Each number is 128 + 32 x the weight over its row's rms, rounded and kept within 0 to 255. Layers, rows and columns count from 0. Numbers have three digits each. The size before them is the row's rms in percent of the matrix's.

# layer 12 MLP gate, 192x64, rms 0.0835, rows 6-39, columns 0-63
094:161105137110149102089103175054139097114161086111077166164109103092129131118145125122099188174095114117082146132083201150136203098171139109104153157139151165129179127124138178130115084144145155
111:130178127150179190070120102143072083142143147187094169119157132139120102093092186096123113144185136105086170074087128124177154105122164144092118109084112152109091134141111059136164135134137120
099:120156174169089173091100114102174129135113092121145166193138142145157099127122068154151169124131186189161099085144127162149148081150105123097154121159098193165116148122180131192119137156173127
089:083117114125129135206134111197122130088150187094118123218157141099119196159134136110139129089107153153138150150117182061106128123114112098099174132180126129125144110088088114145103138124157188
093:166083139131121121099129114131097122121175113128148171149189080092112155149144139095131162117103128167128123108146163163110174161121093102081085209091100168165127130049089133102162171172155078
093:146146105113112132191104080153095110142148059121141090112199169103126080150115139122097136077157108171175160164117161121128120150073136130091187085092088182086146146141136120066127102162129134
116:157175157126140109092053103146138156123132135122133094139104147088108128101111073096123105147158164197118167181168104135198157130119113091131120089160118133181141157132109188061135152056125144
098:098103077089080150149124177139187102106096217108157139125150116095102108118080161135071181124143103096164153166119114165094192150155107099107179098114119132085115137139181126135106139155117166
089:130123079121144080123090103168061159158154147122166109118148122154139132153075126142083081097144116166113152174137109128135135132156109138115118025072093063126050125087112129106137098123140085
100:116143085151084129124133066181089167122109174075126084121099144209110148084100155120122132137100139151154188146148128132156120132184164120152165171081126115087142148120150123050170136181140140
106:150134093103099123104185142112137105162153090152121133112176140142133128146094103209137122174179100101176154104109124134111061183188114153130157147163146150180164183100067171098134100159135139
097:087103114112123167174144121101128221101164159118135182139113098142103137174165108128118103153090083155171128074180127140159086169089138080092120069098157140171132095103103134078157124098148143
099:162138161143164106138101127126104101121089167143079134120163114081062155175090151099093117076121138128151099166137148161124181123153098074136103114101132147094073132126114087103118094106027074
114:137144143167146119112133130166146093075131143191089153131160134119215083131166129171164157137115142071149215129110118131182143095149107139076135159102129132125095128200113114110113117093081170
102:112126104089100111079087088121093114152114152064140153165135147120116219074058101125082126137085154141168136129101104154179134073129096106086110111148132150150141173132091158105068108129159153
100:132130137107142119131137144111129143044140134166131195170148154079055119128198105119079083135110094130161141126133184120173134064133113170132165120152110160102163176105082114151086125148099170
090:138127122145170113102169128118123095125103133153134110114149112124119175191144204215081085116092091102119114136103137136159094165196165112105112092123068144110109164154139143091104148161091198
097:176152141138149175084115165118089131120153084062084125121111069104129125139157155175075149135135133145162162155164131143130111162144168183120085076138100181097184162143111123143081183153145173
096:084079143188132153107142123110073136108216110086142168133118056078124122126163129109151115141131154135068133185114112170144136102142095187146135094126084083128187100095174093132143122150125122
098:093108185131087130161086154070081117150136102124155197170122116152123107197137176149111171154136127186153178119165174154108174156134120182143139099138150076101141121176178125138131172140119145
104:104119133105118155064205120141151090092125101136131157110145145101178118096158074104166098072121177118139160093095152130125090109174063117140096126129201149118140105195143135113141164181119163
091:208145085143180075096063160137120138145177121115120184123114089122160168134124172076141115157115128127160095085132145158152123182112155076134159122106086108163152146152107046125174129131134118
111:141110161134139095099129128188108168130099059097100118149153099069149107072092072140092103115097165134114126120121176105143109152147127118168077072159137144185138118154140174169075183082122160
094:138153104132106127167183133140110148122119177172119163177147105106135122153160111144133114121173159079187100134059203176154119114121132154111165107139103172093151151133116168185220129162123109
100:166137128078146141082061118111115134115119114119183085079104156113126139070115129128130090176121132107151110066155058111126133135098227165152152130095129067161108137119143177143152169112131151
089:132155141140103106113203097182108079106151150141088087124102144145155072154102020131097158073146119118113096109143110149150096138137181115116118134092122161206128144109126117125193131094126143
116:165130091101070117164057145100149101152176188093170148203149082103177148127127082163110111157148132169081142154153107120091158083108139152143184164093108153113129104129144157122122097160099144
087:098116150090122125124114092144169079068065148126195125129134080097090157156115103170136145161110136146195155202087114114109092122101118084147097104086173136127087087112141098116192098143138136
086:116134082093154130128081144123145120120142090090137117192123147080074128181103062102139162148131140096217120066159096088135127166118119102121098139188104133171102104158119097129101100076096152
101:142146145075115136104125164173126167173129091121129146146130096045148149094147142131129131173163129159133237112088144116110180113065095134114127147139163169101134087174187146129117139177136122
094:160146112164123161169130123104079157097127132137152153116139177198083197059141125150142124083130085128148114108122150156153147141202133143148064164150110125191113127185121127097106190122127161
085:149150112112101164161117103150119169143135114131132164111162165167120152129141085120150106142168171196224119104171128171094094121083118127139174127175136102189102186101154087181125146107098163
094:150187130151047146147087109172117123108180152160126094125063113100144112125080093151145059120085136124151158106101147090088114142148149132108107155126102192101066131151089134142138182161092161
098:178173140191153130136150167133155125120141130172117143131136137108126150089113054150063115198151106155059148163112144133157089093130114172142140147184142150115094100183134161079093124191120145
# layer 12 MLP up, 192x64, rms 0.0829, rows 6-38, columns 0-63
112:171163144162171157101159118094123135180102156131113132105093160187098038138114183142141133141100109135110166149119148094136121099115134114091130066196149161159108123139182064144080136171110105
102:135138053107128080112158144115170142106056128100144125150099172131090164126106162128124122065093108156119129134153084120126196081120114176135170190155094162111155114047086150104146134124126153
091:137158063094149135190149099049139120128124153113186123099142116083080124104136144215138118136144132092171091107104204100124106147064103124163088132102094131142142146101164104126135103165154137
104:134114112084153127108132105094135099134090147099142113103154147134158103201056077160144141165086176119116158114100136086147107138085141163090163081111054095196089143156144118142200137128114126
106:175072164101138108089144145162192105144089088087160141144080135139169151161108115161186145119071140113161127141112159127185109145170085099116135135179163159117095138058174154157102126097098143
103:137121117182134155092161167117133111053160111135111076117170112132162069079094145189112131105071090148146185094097088076093186132138109113148136136108162078138107139121085142118133133088084157
100:149153093107070109144166113140127083120140159102146101154163176140149132171083146177012101098141116115105153130116166180171135144101099096064119133085128147161159124094111173133162125170117117
100:128139094121137103156139144186102125096078154157098172075167132119145113091126068142166098101195192119073166119116135105127089135184093058173116098099114137139162197132151118144132116122104103
085:148163146103121147143125141136113076089105109162131122107116063165164086130149150161103194080141169147095079146172103127182064099155161144141181174141142186180153109132161125106131100125091174
098:162101089136155099119115153119171114152145132098065162109136174156060118151115114133123155119083130133088164187140126174148139129200111203136158123160133144129162187088157166141082081127180152
097:196129074126143137105129121138121195129067118127124068117079156104093177126129093167103144128146131104137167106083113132093102104187129125126097156105132140168084088100135148059096126046103107
103:108151130142115106128109114110051167140104106118110173160124082161103145160165080108143152176192124160077129175123108109067141113102131160129088157137067089140087117142147117086197084176108123
106:148124130155130171137112142116026131128136086160091189119105218116121101147174116137175122129114153107149136080084131116124126117186119119137117155156109166113134084115071166115087206110124131
109:180121087155119139121136151120130181072136159163170109126143167158119112118073163117145147158163156120136130111127130042075164181147086141089127134098141116145154148149111050037121118106119163
111:091215131134130107157093075143099100070169176173145170114106146139078148168108144137105100102150155110117140148197166175124103097093100174117125139168094119145121145055081136165106119130144131
090:105119059151117097142170103186167199103146134136126153141121109119115181137137118132145148116184116211128158134106091141119158171129099159116210073133130105187137111137111096114168134166160085
085:121138100155146163091137138144154115107096112198161108114054173182099024096087155096160114147121132162063111106141104134095148165137089134132117098153101163123152150109142176170154157136117099
091:098071074160149099129168154120175138176115072135140166120129126182109141113175106107141140088131104120073173163146092209071151087116148144143123088133125120117076172132115165106156094096176120
095:114138130129097139063101118127085101129135151132092094114107137190067154111116109154165095138186172091150140187088153182108080151160103155162136172091126141157080076183102165132147101143150088
108:093103119162130116086127106130121127154138120200149052130124161148139079087112121017090137140152077090081095097149115152125090104126158172119142101121093088112143189150132128072104129115112128
104:132107126110205074114134173130113112110100146102122129106147184102156157127192198135138120131128126161124084127097136121159101133134116099137158177130095141135150085095091043135166111132189048
102:143108077117097159133145129091103153095119089111052133103104110167137098111173110132137113104132122099187178136146115129161123160139062132160061118166197080089140107123162185137142141177174095
100:116148118111150178106172126165149096115191178100144129139114132097114096103109142115177084167127130076126168114090104116179130108105187216171128105188167159155082138116075152097103101139132119
102:129087124185132124114175155138180147181140180112087081138183127179136086163086110133160167121146116122140130133189125141130089120141121128134133063125076143068176114061132129125114156086127063
095:135095145089092124138100131076177154111111160174180156137059105066083118137115144086176159199129154133156128071142142118087185131100157167142130082116144123120144169120146153129073131104164167
091:125120086149151127105124126093109130137120116130087113111118152100176116088101160132209139218129152116122122131098192108101174119176113219149129082104159084090102117159148157148126168094173146
092:157100100092086083119119135162086107184110101082174111120102142121067100137117081155141115152142142155031106135117150181099143150198160086162108154120156106076078116149090127111129128100108144
090:106175091151159140079124062102160114179086156130116146100156119188105193153119113158184166126134109137164155150129149105087119098129125157165140104139175118137090125058153102123206100099156157
092:115103128089092163089138071093081086109135150124125089149157135081084122163096133093172119129123127125170124088102156118138131086156098157167056155190128128145063083143113089173194105113108149
100:139206178092129141155158120111091147124144129171117133110169071068183134152125061168070186162176156124123114115150151092103134163133145143117115160172159117121115140142123150094142166155092061
095:116124126145118157130172126112163073126084154113158177123098045084059124119124149143125146114098159123113095160086126133098155096101135087102144151112111106175157127125154068067098109161064061
103:140136120150158155097131127126186160095141102148107116169179095107173200095174108097089106118128106100104082158176090185170074096140097165106111102150062133135060140084151121099123128139142109
091:123112157092108095105170123146105126178154195166129151156070100113109089119151154159089160143135184160151136206143165107116088136160123121131167118033138098120099133109131093096096114166119180
# layer 12 MLP down (transposed), 192x64, rms 0.0837, rows 6-38, columns 0-63
107:122145112137076193130124054129091111111127144100148122092144096123072125091102153115075098128150106219090130140166149119091102109110098098111101116147098167162136136144098072116047077137150128
100:134146144116117174135077122150138108112115140083159165095150114156167169137129056133063131206106124055110169106106147092098087109173142148139096092102153130150106122131114153149081108180055125
105:164145073083114072187169123101147131137113119146150155165187103086144113084114111132112139164087097067170101147107159079117134167116126083189053108106117151130136144148165092095171108156137112
101:129129110088168143143185101137079144116117119136191147035127094096133127077100086166115128121095137090141101167157115140097148078111149128137101166122108148179102163093158204151148079164107095
104:161127105058159107103140160132138138160134149156161118153103109183116162182135142162129161123194120134167083113138135129094092112147103094169106092106096145181097097092101119147174086150071041
096:153134193105094122180157189128103144113155097146150117168160128219130106145141098161140126121091169139132125167103130127142094122098184103146157123170104160061106110119130142170094066111171069
097:132174171080173129166100031133072144135144054119130107171110108177102135099127146125154148141099106146089112136128106149151170169096120109188143119147121130129185132162163126149050114129095133
099:138110094144145092143193056126121134077158143100103118139124152128139117179138164098141170138085091061124071095115152100172097101102117110152083108171133144122175176114095107115049115154163095
091:201154135126060070147185134137142147107149099111139186099124107109122160176105077086117110186103109069128130130120148130128092191100144070094118096126077141083140106110115100147103118123174095
098:143122173130183097133161081166141134164130142131128076061121137140234136130084144143130186107137130113135151110105090129112133114061140156109082112067096132083116139098138085115181176117141105
094:197094106177132122132121196175138136165106161142097095189084165123117126103168175081150100138126155091082129118140178145144155039087137152063118102095116162136125138135152116163136125130127163
119:198106114159103132146066155095115100121175130137129077154072147060075094143128077089132102129140145073101074089182160137153156140093116117149136086098150154138137129156162148117088137108107188
107:154134125105133110148103136102107091157125212127131089161153131114137175104158134091126114143139159077077125164190145074126131156123124131125136068114114066182113067090177154173123049146141126
109:162124073123133113094127129141117108112125140103151096122110134149103128058149101136086131125158097015133065127131092211159102073145126116145103067169106144118127133138136183141133153186123152
097:095121079178161124143176066122118127054132104078086118126178157165140107197135158088121175101097118151135100064115144155075149138126105137149112090075130091100145087144131119134107170164133162
093:161152118134152097118201131140179123095086129144130127187169132095134120177107096150155114132119116113159055155132132129151113104126224174153118091109118102105100141035148092155110180142127122
092:190149129141111124157149161129184131127128147106140171131114113142179123090106101101107185158147100160147132096112142148117083121089153119130119059157193161147134045169166150103136167155190189
090:086067086182134114126192091130124163163151160119142136082089107110114104133142076115113118101132125150117127121165105048087137113076111161121087114106086122169125141113178159106112151039123084
098:152153106097105075096067141162080168124140063159128124033136195168104124172154099118126091115125135177105098138163142170134122154170099109177118135177129181117146125110172126145122089129137132
110:085153154077139124123091075191133138126088105196079125113097179134144104110131096063161133083136102212094093171111149120108161123148159115160118108131118110118149119115163168093112118085140069
102:137121173171091170157062128110052100137072151142160126176152144116133106151152210129117165121148127154083141089098120112079190140129168140103149133086085144150066140126122105154151104141110087
104:077152208141122113122159139201113096115083190139165141172119126075121138172103169176097130132174177133106130136107121098131084089112173118158157152145123109159177137169116160094096106122148077
104:105114136147150064143124116189166117122157128117058105096135081184146108080108124112153135176114077127175183141152147135141182163169151133153071122082120081107142130095115094161121142152181180
109:128143130203062088152116154115129088155209146145130133151142097168153101146169121111083078102153134088195103158160117148126127141136113139197153127061140148104147107152167118122125103074129178
097:136142123144152134109183151107136111162140103127095106124122144130199117088126089158170135049083096041101112128114104165149129131122093153133129121067045115087104075102096146133167125160090108
086:180126144113108125162133134142096123122155129127123091120056172112154067147134156172046158116133146164092126092136150156133137173095188080152092088142108116090109169143129104155175085206119112
106:083182117111157133036109115151108136116098121101090154115124136084108137074092140154122171148079177109109162157164134084085148138182128078155082126160150100117121116115078188124119126068094110
094:147119147156121147102094156107141116135188131105118078190133106109136137092130145125140165112125139063102144090183145068125160174229150167077206128130128105106157118125098144147093119166115161
086:097122162086149118117107134110176097157125168155112120167153084153155121053085087083150145164069082082062103097101157128117099156139123161117072138124140130042154089095122126107130111107126163
099:048105087067133085155185120184106163150124102088138083206130142142128132158160132134096151106093134134128127128156101151100151192132078131122103143173150162089152121191145117148100126149122075
106:131161082147093156126143140127074190080136108136077132041182114095139099125156124111121146145096092155146074108108138083154142151102062132160069110116115118111202128083086128149122115134163106
088:107128170086152190142083083161173083150158134133110090056166171175076116152130133095125101130207173130151123130126115171120131094141128098152101111172161164118171167149144136107186098152115134
093:172112082100123190134153111114140142139129121155124179184114080089096170138183149151091131164123156170184085132111135140125153078116139130119153088139141145131117124125095164137130083098187235